config.yaml
d_model: 256
n_kv_head: 2
vocab_size: 5777
activation: "geglu"
norm_place: "pre"
positions: "rope"
qk_norm: false
parallel_block: false
init: "orth"
init_std_qkv: 0.0392
init_std_o: 0.0
init_std_down: 0.0
batch_tokens: [32768, 65536, 131072]
seq_len: 1024
Each number is 128 + 24 x the weight over its row's rms, rounded and kept within 0 to 255. Layers, rows and columns count from 0. The size above them is the row's rms in percent of the matrix's.

# layer 10 attention key, 256x256, rms 0.13, rows 237-250, columns 0-255
size [137 123 131 139 121 146 133 130 128 151 138 145 146 123]
[[131 116 131 133 166 120 120 149 138 126  80 151 139 138 158 125 115 118 131 118 114 161 149 126 141  86 108 144 146 129  95 170  97 118 115 152  95  99 121 119 107 136 172 148 113 152 120 113 134 168 110  96 130 121 122 130 136 169 160 136 137 144  95 101 134 126 124 136 117 136 106 135 146 130 130 126 135 125 131 105 134 116 151 134 137 158 156 163 146 134 180 148 101 129 156 140 115  84 138 141 168  79 173 103 142 134 106 137 107 133  96 195 129 164 139 122 137 153 103  94 147 112 143 144 126 123  81  90 101 102 145 144 134 151  86  91 139 124 124 133 121  86 150 155 158  99  93 131 103 139 130 140  99  81 121 111  98 103 151  85 192 121 119 128 112 129 100 148 126 148  67  79  60 116 126 154 122 131 166 117 117 121 150 155  85  93 166 144 113 136 123 116 117 116 121 152 147 131 123 137 153 144  92 156 104 106 164 160 119 106 159 160 148 149 170 136 124 104 147  64 116 187 100 126  85 130 146 144 118 136 151 152 134 156 134 126 124 161  95  74 126 113 146 127 121 122 123 113 123 167 136 118 134  95 105 122]
 [ 95 130 141 123 108 132  82 114 175  69 150 112 115 132 132 152 102 110 129  96 110 137 136 143 111 164 123 152 112 141 127 151 118 159 147 137 154 102 125  97 141 126 152 141 116 111 133 106 106 121 145 124 139 157 157 144 123 156 138 156 125 137 107 148  89 129 122 144 173 109  92  99  67 138 141 149 109 124 187 128 147 136 101 122 136 111 153 130 135 155 101 193 153 138 167 129 141 108 159 154 126 109 128 118 118 120 128 138 127 157 148 135 172 142 131  85 152 114 125  96 137 146 141 148 120 129 150 130 164  93 131 160 196 104 174 104 146  89 103 112 142  99  97 116  90 104  76 134  53 133 122 125 157 152 104 106 114 108 139 132 128 118 128 130 100 106 141 120 136 188 145 142 139 113 170  99 115 176 104 118 120 114 140 126 123 142 134  95 160 137 142 117 121 115 116 122 101 130  87 137 137 111 144 106 133 137 119  84 165 154 100 124 112 145 106 130 112  92 133 137 116 168 122 111 168 164 105 128 124 172 122 154  98 123 120 150 101 131 180 139 145 116 203 137 160 147 112 145 113 143 101  94 117 103 100 164]
 [121 148  91 144  88 162 111 127 146 107 141  92 112 115 155 134 142  92 154  88 115 143 131 121 144 101 127 128 105 122  88 140 110 137 118 132 119 139 130 141 118 122 130 132 159 104 149 117 112 123  69 188  98 100 114 118 103 111 127 133 163 120 147 135 140  98 135 171 119 123 170 109 126 147 155 156 153 167 109 124 106 162 149 197 134 126 158 122 147 150 124 166 137 157 148  96  93 140  91 121 107 133  84 101 149 138  82 173 127 191  99 141 163 129 145  97 121  76 135 101  99 190 113 122  75 107 143  92 151 123 107 149 135 116 135 115 143 103 146 103 133 150 118 105 116 123 135 154 120 111 116 134 129  73 129 179 173 122 135 112 126 141 132 128 125 129 106 147 137 139 144 127 154 137 144 104 142 126  99 104 106  98 125 107 121 111 129 124 142 138 116 136  88  98  94 102 113 123 177 146 128  55 138 135 138 119 114 112  90  85 168 166 119 141 123 103 121  97 135 145 141 133 116 114 158 168 155 144 149 144 146 147 123 149 121  91 139 119 132 119 169 103 136 146 125 144 125 154 128  55 121  93 111 135 135 166]
 [162 101 136  89 115 158  90 154 126 132 130 137 115 104 103 155 121 147 184 114 135  86 130 103  90 144 102 149 118 119  99 144 149 172 178 123 165 149 113 134 110 120 153 128 130 156 129 139 138 134 117 169 126 117 134 132 132 163 113 141 100  95 142 145 126 111 115 138  71  56 131 118 153 126 116 177 147 102 167 148 128 132 151 115 167 124 114 119 129 136 172 165 139 135 137 141 160 127 115 124 157 114 110 117 127  99 159  99 126 120 171  98 101 116 131 184 150 122 139 114 107  77 141  94 134 107 119 149 165 103 126 118 133 160  89 125 144 114 136 138 125 123 101 122 113 129 111 119 155 143  89 150 109 104 121 142 115 119 140 173 141 109 130 147 127 158 148 136 131 166 132 115 138 127 152 138 144 131 111  77 107  96 119 122 118 166 164 177 136 131  98  98  87 144 139 172  55 138 122  89 115 100 110 124 127  79 110 141 102  88 164 141 118 158 123 119 130  82 145 132  89 115 155 131 115 146 145 112 130 112 135  82 167 118  94 148 190 137 108 142  85 146 174 135 135 123 116 136 154 142 125 140 112  92 130 125]
 [125 150 155  88  97 125 116 144 158 143 144 136 156 112 132  99 152 129 139 156  88 130 161 118 127 149 162 136 134 154 124 127 119  91 135 120 113 108 164 123 178 119 129 119 134 118  92 132 137 145 157 134 137 141 141 113 101 145 113 109 125 151 118  91 111 100 147 161 158 123 146 148 136 147 160 141 106 168 117  79 135 165 140 113 181 114  99 107 112 153  69  98 109  96 141  98 118 120 129 168 153 116 149 132 134 124 141 127 136 159 108 175 118  87 108 102  73 119 108 143 159 148 136 148 189 120 125 103 134 133  99 117 139 113 147 111 113 117 124 141 158 154 146 102 111  96 147 124 151 120 152 117 144  84 145 221 134 128  82  84 100  91  98 123 128  90 136 160 116 125 121 124 132 182 138 101 110 129 158 151 157 109 142 114 174 133 126 136  91 157 157 171 142 130 145 160 125 102 137 173 149 130 120 130  76 130 103 153 151 135 138 151 113 150 136 132 129 143  91 139 137 129 119  98 129  98  98 133 113 152  83 116 154 155 144 145 181 120 171 158 148 133 137 144 163 116 130 156 120 100 117 133 127 171  89 135]
 [ 94 154  99 146 128 112 120 134 139 120 177 142 116 153 133 135 102 146 113 106  70 124 159 158 132 106 103 109  72 153 141 160 161 118 159 170  91 137 119 143 140 105  95 148 121 103 112 177 114 155 100 155  90 133 142 111 138 142 122 137 149 101 118 107 145 131 119 127 129 161 180 113 159 109 168 125 168 146 132 153  75 129 108  99 113 135 105 118 155 149 143 116 101 173 122 182 155 137 118 145  94 132 126  97 125 135 124 139 107 131 114 142 128 137 141 176 161 115 141 112 107 155 113 140 127 146  80 126 131 182 138 124 123 104 152 115 153 109 138 137 106 110 129 145 175  99 196 108 101  89  73 132 123 107 115  94 164 117 120 135 139 141 138 115 122 131 114 129 147 134 131 135 124  94 147 161 137  91 148  90 132 156 162 107 142 116 137  99 143 139 138 138 139  99 149 153 138  87 129 151 110 161  85 149 155 124 111 146 137 119 152 129 119 151  82  92 148  95 135 147 150 131 159 121  65 118 105  90 121 144  69 111 133 115 112 130 158 159 114 147  81 132 110 175 125 149 121 133 151  88 136 125 125 129  89 103]
 [111 118 118 143 159 102 134 130 102 102 173 145 143 104 113 121 142 138 109 142 161  97 152 115 158 116 138 133 101 112 117 124 110 122 114 106 122 122 147  99 159 119 155 115 111 137 171 129 122 107 110 104 107 100 153 123 160 139 144 179 143 125 129 168 178 138 125 138 124 124 138 156 100 168  87  88 131 158 130 139 122 100  99 126 109 144 153 149 116  88 181 121 111  68 129 149 137 174 122 160  91 134 187 155 120 157 109 103 119 108 120 119 121 171 148 105 116  94 100 162 150 127  97 129  88 111 133 171 123  95 137 157 169 139 134 169 129 113 127  90 110 159 143 134  90 131 209 115 129 163 112 116 114 106 136 114 125 148 148 116 190 134 128 130 106 137 123 107 139 123  93  85 132 137 104 183  93 137 154 148 131 132 125 125 176 107 144 112 110 120 125 133 107 108 123 103 152 137 124 154 173 146 128 175 117 142 129 115 127  97 123 158 101 107 132  91  98 112 141 105 106 172 105 132 155 111 151  99 125 146 111  93 150 152 138 129  78 110  97 124 143 108 155 101 137 115 126 149 154 100 138 117 136 154 102 180]
 [121 124 138 133 119 149 138 101 159 126 153 142  88 126 100 125 159 100 106  95 167 148 101 130 112 122 129 105 168 156 125 128 145 126  72  83 179 157  96 141  68 126 131 130 114 178 100 160 121  96 122 146 138 113  96 141 126 107 124 113 119 119 132 121 131 142 111  98 118 169 152 175 111 127 128 150 156 138 102 122 129 157 133 154 151 117 169 127  75 140 117  80 156 161 163 130 106 101  74 121 142  94 119 128 148 139 121 118 132 147 114  73 145 149 113 161 127 132 158 164 132 132 171  94 104 134 117  96 146 132 149 146 124 127 100 109 101  96 140 152 125 122 132 124 126 174  97 122 117 107 142 156 163 122 172 167 132 121 164 147 135 108 134 139 126  64 138  93 144 111  88 118 122 142 151 138 129  94 129 151 118 144 103 128 112 140 120 167 123 126 128  94 147 171  66 174 118 145 169 139 116 122 175 140 135 141 139 176 138 143 144 162 133 116 116 171 157 118 130 174 140 127 137 153 128  91 169 151 134  97 162 139 137 158 153 140 130 150 116 105 116 100 117 130  83 143 165 111 125 135 121 167 116 107 147 114]
 [109 135 165 140 131 103 122 135 115 152  79 136 133 134 134 122 128 145 115 126 141 125 108 111 120 141  90 127 129 110 148 132 134 146 138 117  91 139 173 102 125 135 137 154 120 142 114 120 154 166 163 114 104 121 122 133 163 175 121 171 135 124 105 136 158 109 147 151 113 157 144 196 135 115 149  97 108 120 161 166 166  95 146 148  99 118 125 132 150 133 123 123 128 130 121 144 173 160 143  78 133 129  99 109 152 138 166 127 102  91 139 156 115 134 118 118 155 141 123 111 127 120 102 135 140  55 151  92 150 129 177 180 162 149 134 162 115  99 134 137 137 118 157 126 136 123 143  94 121 110  91 146 173 123 122  93 133 102  97  86 149 136  88 142 153 139 142 131 134 140 113 154  89 156 124  95  95 146 161 120 136 122 136 141 129 104 128 101 108 153 143 131 137 141 133 138 113 115 181 150 113 122 163 115 127 114 136 150 125 105 113  75 161 129 144 108 148 169  78 100 141  65 164 111  98  71 134 140 170 126  74 122 138 134 151 166 118 146 124  76 142 160 162 143  88 145 144 137 106 139  92 158 173 103 150 134]
 [132 106 123  82 110 109 114 147 110 129 180 163 118 136 140 122 145 147 123 139 136 158 155 167 127 153 102 144 157 147 151 118 132 101 126 107 124 127 110 126 155 132 148 134 142 141 145 132 141 110 178 149 131 156 146 112 122 138 135 130 150 129 106 124 156 108 135 168 102 143 125 136 128 175 131 142 108 121 174 133 181  90 140 125 188 139 145 111 154 100  94 135 148 111 183 111 151 142  81 139 129 142 112 122 118 152 129 147 145 162 131 158 125  52 104 127 120 126 124 132 139 183 127 114 161 107 117 135 131  99 105  80 141 123 103 142  93 137  90 153 159 162 167 122 127 102 135 108 156 125 153 130 156 114  92 107 156 116 166 134 136 157 159 142  77 114 119 140 120 175 127 116 151 127 101 143 117 134 126 110 116 111  83 141 161 159 108 142 127 174 124 166 114  89 116 140 152 132 123 168 133 122 139 106 113  79 119 158 152 144 121 106 191 117 163  79 118 169 137 106 127  84 126 105 146 109 118 145 100 129 136 104 152 117  95 115 138 146  97 160 123 160 159 136 113  90 109 159 128 164 108 117 100  87 154  77]
 [148 122 140 132 109 145 154 165  88 125 127 109 117 118 108 111 115 126 141 126 175 121  74 198  94  97 124 105 128  94 140 104 109 150 143 130  92 168 139 105 127  95 115 138 110 112 107 130 131 106 133  84  99 138 142 127 154 106 151 166 113 128 112 113 155 107 144 157 133 115 116 167 118 105  98 156 101 142 172 130 127 121 126  68 126 144 115 139 161 139 147 100  99 136 153 118 128 152  97 137 132 160 138 136 130 150 114 134 154 129 115 105  95 113 133 115 187 134 133 127 141 123 122  72 121 108 129 129 146 150 173  87 142 116 119 145  94 156 115 149 127 157 139 135 187  97 168 144  80 131  92 139 102 158 152 175 101 128 117 110 147 148 137 144 119 105 176 142 132 126  91  98 106 110 111 136 123  72 154 139 105 106 128  97 114 115 123 139 146 121 120 110 141 138 117 173  97 141 152 150 141 122 128 152  64 116 123 112 156 162 100 171 104 140 101 133 124  88 107 120  95 128 119 172 139 113 118 128 119 110 146 108 142 120 178 112 134 135 124 121 142  88 119 116 129 135 107 159 100  50 129 172 170 147  95 129]
 [140 142 162 119 104 125 133 136 115 161 126 129 116 119 112 150 130 123  97 121  85  95 125 144 100 140 110 142 138 126 111 137 153  79 144 140 160 121 131 131 133 166  89 137 147  93  85 163 145 164 140 117 118 127 128 101 143 106 121 124 113 145  87 114 141 158 145 108 130  76  92 111  96 137 177 129  75 130 104 133 132 138 105 123 133 125 146 118  91 112 164 123 126 134 122 130 140 116 192  93  98 109 144 127 110 118 146 133 131 106 100 122 154 150 117 159 116 102 129  99 112 119 119 137  97 180 117 128  99 122  99 170  91  89 150 128 148 138 126 119 105 116 159 115  94 153 101 191 156 113  91 101 132 106 149 121 132 144 147 155  98 124 126 105 151 101 121 137 109 140 109 127 133 112 167 137 103  53  98 131  81  90 156 123 128 134 133 131 175  87 126 104 120 157 167  97 120 126 132 119 170 142 168 103 124  92 165  92 104 121 123 156 177 190 141 164 109 102 113 116 144 145  72 104 139 164  99 140  77 135 115 129 128 131 105 105 127 155 150 149 132 159 163 146 138 125  83  96 144 125 133 106 130 133 110 138]
 [ 84 112 114 117 146 146 114 162  86 129 159 122 133 108 131 105 113 116  99 102 151 122 134  97 132 161 119  76  74 165 172 117 120 181  90 137 150 118  84 151 110 145  99 152 112 102 110 112 135 132 148 107 103 134 136  84 134 138 148 102 150 144 171 100 102 144 109 119 160 178 149 121 190 125 141  83 118 150 122 139 107 121 145 154 105 113 141 103 124 106 115 167 107 107 122 106 128 153 162 108 120 107 175  90  99 125 126 151 122  51 117 117 109  85 107 128 133 145 124 102  82 123  98 142  88 103 111 106 129 121 138 153 111  92 111 152 111 112 125  89 140 117  98 144 125 114 138 132 151 137 107 121 139 161  71 112 124 140 120 160 132 155 129 119 129 102 122 172 124 146 126 144 153 148 121 119 150 114  98 137 149 131 129 143 126 156 108 130 113 160 106 148 104 113 103  82 132 173 102 186 175 122  88 121 140 126 113  81  98 103 142 102 161 146 118 116 119 151 116 112 122 145 118  97 137 151  92 171 130 118 116 145 139 157 170 145 144  91 124 134 146 116 100 144  95 131 107 144 141 143 107 134 141 136 167 163]
 [158 146 125 127 127 149 126 124 132 133 108 156 154 145 137 137 135 167 191 132 120 121 154 139 143 168 140 146 148 116 125 129 122 138 131 106 128 132 118 128 148 105 123 139  80 126 176 134  78 134 131 129 137 129 139 153 163 128 167 102 147 114 153 132 127 136 140 124 119 123 156 105 108 140 109 130 111  97 151 116 125  67 106  88 128 138 109 120 111 158  90 154  89 101  92 130 107 117 110 140 151 138 131 132 100 107 146 112 139 149 168  91 131 119 154 154 160 121 101 123 113 114 140 119 119 150 146 151 119 129 112  85 155  85 158 117 169 131 133 121 125 149 166 156 119 167 182 149 151 164 148 103  66 156  93 119 158 152 142 158 142 118 120 130 123 124 103 127 141 143 130  93 154 111 136 184 179 121  88  92 132 123 158  90 128  99 125 152 115 110 102 127 127  83 137 101 116 120  73 100 123 141  56 155  88 124 128 171 157 102 129 164 147 109 136 130 121 116 167 148 117 104 135 107 122 170 127 142 126  97 143 123  65 109 120 150 128 131  62 151  99 138  77 164 128 106 164 127 127 111 168 116 144 151 118 142]]
# layer 10 attention query, 256x256, rms 0.121, rows 238-250, columns 0-255
size [121 127 129 117 137 126 121 123 143 133 135 139 122]
[[109 112 104 140 139 158 130  80 138 119 112 124  98 166 121 139 117 167 127 109 104 145 127 138 112  92 129 127  69 111 146 116 115 138  97 134 150 109 151  87  98 182 115  67 129 144 146 187  98  94 134  80 137 154 138 112 135 135 135 161 125 165 139 128 124 149 152 138  81 132 129 168 125  80 133 139 150 119 145 118 132 152 152 153 170 152 124  66 142 132 140  91 144 130 122 123 140 158 149 120 145 100 103 118 141 149  90 117  83 132 176 111 121 130 151 146 129 142 110 125  68 103 102 146 150 128 121 134 125 135 128 105 129 134 136 129 123 139 170  98 130 131 116  89 113 101  85 137  93 126 152 112 108 152 135 132  77 122 148 148 155  85 121 142 108 140 160 130  86 168 128 114 126 150 124  95 162 134 148 154 106 133  96 128 155 100 143  74  91 155 132  91 113 126 150 137 150 162 134 155 128 148 127 134  86 111  90 137 114 135 128 121 106 144 120 161 111 136 200 106 167 128 106  94 168 148 121 155 108 111 100 132 133  95 115 139 130 109 141 126 173 143 130 125 125 121 111 162 116 119  80  78 135 130 103 146]
 [140 152  99 116 150 124 165 126 149 143  85 109 149  99 177 139 146 135  84 176  96 160 116 122 113 120 129 127 146 117 112 162 119 132 114 121 126 144 103 161 176 132 147 134 125 120 155 128  99 150 134  91 120 139 105  98 130 143 128 126 125 160 142 117 143 163 129 133 144 156 112 136 139  92 109 123 120 127 105 108 196 153 130 140 100 127 144 132 122 126 121 104 108 121 118  95 140 120 108 119 148 131 117 118 119  94 160 146 103 224 194 124 147 145 108 127 186 135 140 148 104  99 128 125 148 103 108 106 162 116 144 118 112 166 150 156 100 140 110 118 108 109 146 109 111 134 178 158 115  60 104 125 147  97 131 147 138 161 132  96 133 153 114 181  72 127 132 124 151 165 128 123 161 170 125 148 136 111 152 134  95 121 121 167 139 137  66 113 107 140 114  99 141 122 110 120 191 153 155 157 140 141 154 146 166 136 119 105 126 120 113 151 125 150 146 152 160 115 158 121 139 125 140 136 166 142 117 120 158 178 163 147 132 138 106 153 150 157 126 150 161 128 147 158 115 115 134 117 143  84 110  96 146 123  84 120]
 [132 126 132 134 156 123 120 165 138 150 148  91 124 141 134 139 105 185 134 103 141 146 143 120  78 116 108 112 129 108  93 142 115 116 101 136 160 126 124 112 141 146  86 146 158 120 128 167 132  77 105 154 119 141 141  97 132 133 181 150 121 142 129 114 116 135 120 135 124 121 160 154 113 105 111 116 134 141 165 147 146 153 129 110 110 135 125 118 135 102 127 153 160  88 147 143 122 170 105 106 175 115 130 110 120 106 157 100 117 116 126 152  76 138  93 124  88 123 139  96 119 124 108 119 154 131 144 149 127 111 121 122 134 100 152  87 158 101 119 101 169  94 130 127 127  97 135 180 116 109 159 104 162 125 152 103 145 164 131 134 156  95 135  83 153 142  79 156 133 137 159 147 116 154 117 106  93 124 122 121  92  87  97 156  99 108 104  93 120 116 129 126 119 170 161 161  93 201 124 111 144 152 109  97  84 170 149 146 149 138 122 132  93 112 135 110 160 119 152  96 107 170 175 104 117  94 125  97  96 144 178 134 133 121 118 138 109 145 155 132 128 118 110 155 151 149  80 112 170 101 143 119 177  74 140 114]
 [ 91 128 112 111 102 122 135 142  98 123  94 185 172 134 115 128  87 126 147 126 101  89 136 134 158 133 129 141 140 114 119 127 145  95 152 142 160 111  92 117  96 121 108 121  92 157 185 131 178  93 102 131 111  98 152 168 127 119 121 111 104 121 132  94 115 140 170 107 143 148  82  93 130 129 129 138  96 122 149 112 106  98 162 145 157 133 135 144  89 128 147 158  96 159 147 147 141 108 149 163  81  75 102  92 138 144 157 151 140 171 137 143 135 147 122 130 139 152 131 153 112 133 119  98 163 120 127 132 124 144 130 116  96 175 181 117 146 149 124 122 126 140 151 113 116 130 143 119 121 130 149 118 121 110 146 171  84 150 120 130 124 137 159 179 165 119 108 129 116 131 110  99 152 133 147 116 140 156 130 114 102 127 136 115 137 157 119 160 143 144 139 140 144 113 113 146 176  72  95 160 117 104 120 134 131 113 113 172 146 124 131  70 121 111 148 110 160 134  67 147 142  86 112 143 120 156 110 148 100 135 143 126 114 161 140  97 106 163 126 137 166 100 127 128 193 104 166 124 124 124  57 110 158 130 143 101]
 [124 139 135 115 106 103 114 123 152 169 163 104 121 124 168 135 142 158 165 142 158 138 137 102 151 129 130 100 132 165 134 183 138 101 151 142 132 136 122  95 152  46 163  75 151 122 144 165 140 145 123 130 127 150 124 145 136 124 161 147 142  92 122 118 153 106 130 149 186 119 121  88  94 107 105 119 126 104 157 124 111 114 148 119  88 100 125 136 108 114 123 131 107 155 137  93 128 146 106 134 159 108 133 161  84 154 135 122 158 146 136 135 133 131 133 134 112  69 103 179 104  84 145 121  95 165 122 108 102 145 161 207 114 128 152 139 123 158 102 171 131  97 116 166 140 129 157 123 140 110 165 116 145 134 127 114 145 118 122 153 127 145 124 136 117 158  87 149 156 152 148 117 126 105 156 130 183  71 132 133 113 140  87 109 176  98 136 154 118 136 151  94 175 123 148 117 133 139 148 157 143 163  94 139 137 145 119  80 136 119 120  94  98 109 124 113  72 132 119 145  95 103 116 181 101 136 104 108 151 116 140  90 143 132 158 135 140 165 106 116 128 132 143 121 128  84 139 147 128 126 129 121 142 112 116 130]
 [ 77 150  91 131 107 140 110 125  98 106 173 108 157  98 111 125 133 149 139 112 113 130 139 170 127 142 116 172 125 158 144  70 128 162 126 127 116 131 122 148  79 122 167 142 128 148 152  86 101 153 121 170 118 107  84 143 149 137  93 164 106 131 126 182 121  97 170  87 157 111 146 104 149 108 104 138 126 128 102 106 118  94 130 103 142 114 138  75 133 121 145 110 111 152  87 144 149 109 102 138 142 133 139 177 115 112 115 167 143 128 107 104 152 112 116 149 133 126 128 115 115  98 142 168 136  78 113 138 145  99 138 142 107  98 127 173 126 124 120 116 110  71 134 112 123 114 136 171 159 126 133 128  92 125 139 165 160 131  95 118 153  89 124 114 124  89 136 166 167 128  98 116 134 161 114 154  86 127 124 107 129 126 115 139 105  95  93 121  89 114 142 136 157  94 164 136 176  80 111 114 134 108 160 127 127  96 153  91 106 167 152 101 122 167 151 128 130 119 146 139 116 128 108 137 149  82 106 103 109 137 110 103  89 102 136 177 148 128 128 120  78 105  87 130 113 112 113 110 115 111 143 144 114  99 102 134]
 [153 173 115 168 126 112 196 126 147  71 127 131 126  83 134 131 126 103  79 125 107 133 117 118 127 127 143 129  98  63 109 104 129 138 120 147 138 156  89 160 122 104 123 153  88  76  85 160 105 142 128 126 139 112 119  88 115 118 190  76 124 149 102 150  97 126  99 158 133 117 149 155 104 152 114 124 127 140 119 121 184 145 135 162  89 118 112 156  98 128 124 107 158 138 135 157 120 135 145 127 126 104  82  86 140 144 130  45 131 130 119 122 175 122 121 102 117  91 134 114 139 140 138 108 152 124 122 118 147 133 109 122  90 130 126 102  92 154 106 102 130 124 155 154 110 132 198 107 112 173 109 110 129  82 121  73 152 109 120 132 111 173 127 121 139  99 132 130 168  95  94 119 131 111 156 123 110 149 148 132 173 131 127  88 136 101 133 154 124 120  97 163 134 102  93 129 123 145 161 113 112 113 140  96 112 113 124 114 133 162 148 172 129  93 136 132 155 132 137 140 140 138 114 135 152 146 150 161 114 107 123 138 161 157 169 145 123 154 116 120 133 119 128 124 136 154  95 112  91 138 130 147 117 137 133 147]
 [118 118 122 157  85 131  75 101 134 105 111 137 125 122 123  98  93  82  89 116 139  80 116 145 138 120 170 131 123 183 147  96 125 106 133 146 140 108 164 127 111 122 131  83 114 159 116 101 100 121 102 113 111 126 130  86 141 141 126 162 139 119 105 132 132 169 107 165 125 119 104 157  92 155 138 106 120 101 167 162 128 117 171  97 132 132 118 170 142 143 139 170 115 111 155 113 138 122 126 150 148 135 127 147 147 131 139 119 140  67 135 149 107 118 130 143 134 127 133 136 153 129 127 147 122 148 133 105 106 136 158 183 165 129 107 184 124 151 139 145 128 159 132 118 132 117 147 150 148 114 106 122 118 153 141 139 148 147  97 124 127 112 191  92 139 161 111 140 165 107 175 125 198 121 126  91 125 151 144 146 188 145 100 128 133 108 115 165 135 113 124  88 119 144 114 162  77 109 128 104 148 117 164 144 141 111 107 129 142 136 199 103 134 134 149  84 125 141 108 137 144 127 136 104 140 137 110 125 102 137 116 165 109 112 135 117 156 163 144 117 119 142 104 116 111 179 102 102 118 145  90 121 196  75 135  97]
 [137 119 135 158 135 146  95 161  82 138 146 125 125 111  93  70 149 117 141 154 118 153 131 129 159 132 158 160 116 114 124 114  96 117 117 105 144  79 130 140 138 107  60 134 103 151  74  94 155 109 120 169 132 151 112 115  89 155 165 125 121 125 136  92 159 130 134 107 108 113 121  99  95 138  96 134 140 110 131 132 152 103 141  75 135 116 133 150 107 150 129 138 123 176 149 134 130 160 138 162 113 143 138 137 151  56 128 139  82 147 140 130 160 141 159 120 153 141 178 124 120 159  99 133 104 128 100 147 141 155 119 163  50 133 169 120 129 137 125 135 106 131  96 129 130 133 133 119 131 144 134 130  98 131 133 142 105 149 151 122 164  77 186 141 121 162 136 106  94 173 103 114 183 114  74 130  86 160 134 114 127 131 146 111 151 103 110 125 149 117 180 140  82 104 139 155 162 113  89 147 107 119 101 117  99 112 153 129 174 117 146  90 110 134 139 102 164 162 120 149 118 136 129  88 116 125 160 118 105 126 143 100 133 125  92 130 134 150 124 145 126 116 138 127 119 108 143 155 127 131 111 112 172 121 143 144]
 [ 90 124 110 111  82 123 120 170 102 103  98 133 174 153 104  96 114 127  91 105 163 138 158 152 131 144 104 149 132 108 151 133 124 141 114 131 126 144 134 129 114  81 151 165 156 168 114 122 135  90 101  80 117 161 139 124 136 124 145 116 123  96 124 184 164 135 118 120 128 133 140 112 133 127  95 148 140 143 156 132 123  92 160 107 109 117 138 138 139 160 142 134 140  89 156 119 150 131  92 119 143 110 105 124 131 127  95  89 125 150  95 137 125 106 111 167 137 150 150 129 147 158 162 114  95 140  97 137 157 124 147 138  99 132 181 131  57 125 158 120 148 143 131 115 146 121 122 121 140 124 101 109 123 128 114 136 109  90 113 153 166 106 113 122 150  93 158 181 172  92 118 113 138 134 121 126 125 130 119 148 143  95 106 109  67  80 120 117 158 113 110  97 143 121 157  56 166 101 144 136 149 122 157 102 125 146 146  92 126 142 154 109 102  69 153 105 107 108 109 105 137 167 110 124 159 141 103 138 141 126 107 100 135 150 159 131 177 145 162 135  74 127  84 168 154 143 151 118 116 122 105 161 149 150 153 134]
 [106 105 151 106  91 104 124 163 138  61 140 172 122 109 135 167 133 133 126 145 116 154 149 128 150 127 145 136 101 156 151 133 165 120  98  96 107 136 128 106 145 118 120 126 134 104 175 177 155 133 107 101 113 110 155 153 163 131  80 107 101 144 162 130 141 165 126 180 145 124 119 156 142 118 177 121 123 169  86  98 159 122  80 132 119 132 130 145 140 133 169 134 139 111 116  92 111 130 119 136 145 133 102  96 121 157  72 133 123 162 126 134 130 161 154 132 136 113 137 107 122 116 119 151 160 148 170 133 115 141  94 172 117  57 113 116 156 114 127 149 112 133 109 123 122 137 110 126 170 161 162 164 122 124 120 131 103 159 151 177 151 147  92 110 119 133 123 116 118 159  99 141 123 133 139 131 144 100 113 127 111  90 114 118 133 158 136 142 138  86 161 141 127 127 176 167 160 155 152 110 129  91 144  92 141 175 146 172 137 152 121 116 185  89 146 150 156 120 139 103 144 122 103 139  80 116 123 121 157 136 123  97 116 153 140 149 162 120 154 103 121 131 184 149 133 131 135 120  99 133 144  78 126 144 150 159]
 [108 132 130 121  95 150 153 128 135 122 150 138  97 145 135 150 116 112 103 121 124 120 114  54 139 121 124 134 107 175 147  95 123 139  97 137 134 143 138 153 115 133 117 117 111 174 150 108 145 135 145 132 133 184 176 102 138 113 115 151 129 161 136 101 188 133 152 152 113 138 155 130 149 145 134 127 106 117 102 129 167 139 226 166  98 148 126 107 175 124 131 141 108 114  80 135  93 169 114 145 121 163 152 153 136 114 104 121 150 130 122 144 110 110 116 100 137 101 119 137  86 110 132 103 130  91 119 126 114 159 146 133 179 117 109 159 127 135 143 104  71 128 106 131 143 154 131 157 138 108 130 163 111 159 132 128 124 125 147 142 131 113  94 132 115 147 119  92  95 116 103 114 178 139 141 141 155 110 137 122 143 175 155 134 160 146 107 143 131 150  71 130 110 119 154 153 113 130 147 143 137 159 110 127 166 131 134 141 140 115 130 149 117 175 121 168 142 136 105 150 135 167 130 143 132 127 100  60 126 176 156 114 114 178 126 134 124  95 145 137  80 130 120 106  60 101 160  96 172 149 138 154 128 138 147 119]
 [106 145 175 107 130 101 134 182 109 131 159  74 149 124 121 130 119 164 198  90 109 133 124  97 132 130 121 109 175 114 149 175 138 162 101  99 144 102 133  88 141 122 173 162 126 170 115 108 127 158 104 141 113 105 100 140 125 132 108 124 112 105 149 133 119 142 139  86 121 138 130 160  95  97 121 120 161 159  99 116 120 129 124 114 125 120 120  91 123 106  87 128 103 116 102  68 104 147 124 102 121 118 156 110 132  95  82 169 160 127 126 139 119 151 148 132 113 148 124 113 125 118 165 140 138 135 151 153 131 110  92 113 121 107 138 158 115  85 113  99 143 115 124 156 111 146 120 116 135 155 160  99 126 141 122  97 105 127 130 109 122 121 133 131 127 160 140 133 130 164 149 144 109 127 122 147 148 124 133 127 131 155 103  87  72 138 133 123 144 110 160 150 143 131 109  73 128 140 108 126  97 183  73 127  84 137 144 114  98 141  81 130 117 163 125 128 124 121 107  95  87 122 158 137  95  75 112  95 118  90 144 101 121 130 157  85  81 128 113 136 101 162 130 114 127 107 134 190 149  96 163 170 114 115 104 128]]